config.toml
n_layer = 10
d_model = 256
d_mlp = 1024
activation = "tanh_gelu"
norm = "layernorm"
qk_norm = true
bias = "none"
tie_embeddings = false
parallel_block = true
lr_mult_up = 1.19
beta2 = 0.95
schedule = "wsd"
decay_fraction = 1.0
Each number is 500 + 50 x the weight over its row's rms, rounded and kept within 0 to 999. Layers, rows and columns count from 0. Numbers have three digits each. The size before them is the row's rms in percent of the matrix's.

# layer 4 MLP down (transposed), 1024x256, rms 0.135, rows 63-68, columns 0-255
105:433497467551459511502414563542446511433589439490387542480517492492530546600670475477516489374418533367494512534500565540573524514436493548440516470388515541532483546483543465462603452541563556439471436512413483477498473478619501472468524452455490488502483423536439535397526508502508521452542463486529560543493490425479511475518502452500456530545569490414440471528603471480477478488452469545390442488511465569622493458467578503473481411476472558496400538566491503511494530564437545491515481518462539467542513499481546424602416509497503417495621532459527526601582529516570518414492498501460535596497519414402560488586477461540495509565533377554613514492510466502595523507427527496484523489451522555470496525483480540523444473521510468488503511422526511540517473467531533
094:439495539442529454478549508503536504532521450514441593553486474524467416473549491505535458425424511503480532484483539456420488463469529444550508542452386517432546515540562547532519442475496466488516398456494409522484545474564550475466514475549574389428522479469518504528538473437503511367505581460452606551411474419494482577473554498502553539541579441431623499581560549558489545471483557485492496480451555454455535458527492548452527505535536612495444492461509417438466454433556595447458536521429443550467465568489416605495625559467483500551493424532503485529431497509607388547468529481468434493584511467488505481512556526445505503505527431478453561505581424481582489432491395474589611543501508589445449477486577502502503517499455511484445584541493499533582402442523471
104:433419419431470526531552499491493580536581490476398538449506603417486643432486537620541605475537515485566562476468464466502531499524577505512443513450470531568404493607578468461489504521588472507379551441458498481503472489558511410557457501473469443495495497423534504510503479528653448470428577500449502408443601420481575433481413500509438508499522542435546579438446534483429555513526515489421529571495568477534575487569526493465405472545561489524433485542463509577485499499498444542451542590546457498498503458436482500552603498511610453462496545519454459606500480490504504553518496522426532427474538488583508452474513516473497509436568475495443471476537510475531619477530449535503518450463492504491499538434614527469575462504536504519540457470556406451546498519499431
108:550473497569519501545545513465456481482457430499505533538561536514533530518517510507532425470449471492587457464520502589493475503495530476549476544441570568492453509479569421512476488406501341523564410429535413524482398533477463482445530545514498538536470529394553494499487519577473473505481451426520364415510436508445516474395491457405580537570459605409551574445465458462492547526540553421495585460516458443484493505494491459510457433492479395523449505500479550500475509504498535479421492464487560483454470571562528507466430504423504498522490552412437368486504494434465522499588504533498516545471543461491443526530428602579529498471479524481553587577518588595560445497470461518572435436498612550599513597547522523540490481460547554507549466545478524623501564415430553
102:404454477539450527564505566499489485526429549535507513560506562473484555481524492477514549585531503588469429454499454509417547482451474422479559517587504534582427560441510527522535437623477550515437483512532554479580471520472499594452577542529452541506570543496487577538513425569570490535531500470532588469477485499403451467435481522530493536470405416501481467464432549536495511481470474477402542508433468504547453436596459491448415487466545531465454472545432508498487596590402424439545419479542485477565468568547458484464471412469580561475597454510423487551557448645432540510497462456478522488510541531465450558472529437506555433525647536462549425447472562509514529523416579521403464496476546576476503477488535536424451413518488424474470533530415515431407497489470505
091:472590592440523462422488434445563480455458483446486570431497548552518410500452470524444448616549550553433544407508596558487518564540431514561463593440484447520485442475485509429535462456456565482490420426530531530553555486601476376477537508532427550414445495480500515505490570488482516414545520565536434473489451516461476544442551442559421399498538440484502492407523579467488497482542507455541472477515523527483497465509405511496567363518469579484471541505526466476524483465505548571528490514423492591479521582461531532511463424388506382549448401485580457489479527520538411470459542421611515475409460469539508491506513484572485519550563590443507502513460539522499489481483481519564512457476493525466467421491443559509473588658460517541482484572512515527563443450454471
# layer 4 MLP up, 1024x256, rms 0.161, rows 64-68, columns 0-255
097:437506441594549511460582568506550533469503440461482609573515381461508535559486573472628488481475460408488479528562474543501495530510446446526513484503474392518539516476478490548505375605491523462423424537531484469576484501541465540510439525480468484578502435456524505427470310499378474462457491513431515569488530489447495471446552466446476504425562514557458491503498513567537570542492541488495435491427516500512500480438596513464559482469422495473531609453464480494473473393466476474522512603507476418502509424441517489518441583504549468399457448518523466520415555517596508400547459515547559541519502592524552573520492470522546495606463469481476448423504582546573522439445527416436537558468413424516503474505546509515463491481451556478559568456486446513461408519484452
106:542443457548527502482511464534536459507521485433456437468486525467436521535480440397426565558519436492453488546409561596541558464465607549525498447503436475487476486467457532524411478504552437482488474487463562550506526444602438421569477450535499521493479429578602490467488459547443474486482496564511515436489478574536546565537423473470426481537429496458509415465499421466486507441532465476440564495460537492345415415491548440480498406491552473444435583488557576529519416490543619484478536538397486537473533520529388469607519534527528445489567498567439553468540428516435537517489570417464455545526617541479516502510484552440515445522509498569549569516487444508455504491554481489536526490551474504534529563507553453317474437517495418491599446456446434437439521476532489
090:595497593524472523455431433571425628482434514517552559547475541476495457543543473550508437436547531533450420475521489495657535502498460435521500500458522606520480449477523406536508477506515511540460461464469480441457539577525441490488471514601423546474467540504559502591452517493576422508468468627578405475500486468450581548406538538598521477486509423418483555554406535505441463447424482557479455476538543503627530574499441478520498515433406466499563513527366509515503496458531471507540435438518437463509538548510570467536436472465518530458553434516481508475548411454510430481483436513439508522350446478556553432509511550511495476546486485477477487607585455460458583550559458423508442534528469466472491541482487502480580541542534522546525493441394452525463522523568535
102:470468424464588537474543510495489368556446416462491468528430468565501426472545438500461507482493516521554422489424615446488560478494396440411447465502489522507467526574457540475416412551484512460469459496419501577546418425602521468512487440509480421595496496455401484504452473507454493545489520492507409429502578349448452490458436486473461500517478512413501520492393480559543461419510551547467453501419552460553477535554519513540555512518418544442396382493528519591450526465505428515515519543511570516437448607543444527483480496469526532449517499500421510517528379624465478519455525541574455576484572528446507502517366507480513572453497480526519443436471481578486490533464503508548521453522495555429554485430519495476404476500500423497534526456522436452486521483407527
088:464468474519496499477465561512517426517570475504560403502513526432507440436462515542585438459479497593499584477426424481473410581440569463473433462557396419561484457496493477530553486480500460514563493444491510538559535478457503447397502549478472587520494512482377471522566441509550467598492483544567577529500472538453487391433521408605473375471571413426531502408503424510471505556565435477512502519471538536518411507580538450468515473458491462526493466519534485580512484569507469535359466485534491521455560417539593445518594515529459509448485505591458499567450485482423540516509537517564518498488556467583587487452448444414486421526565463456486563397527520587408445449535426547588466542500445525483476476471521532582490530470557546522501543524528498407510507426487520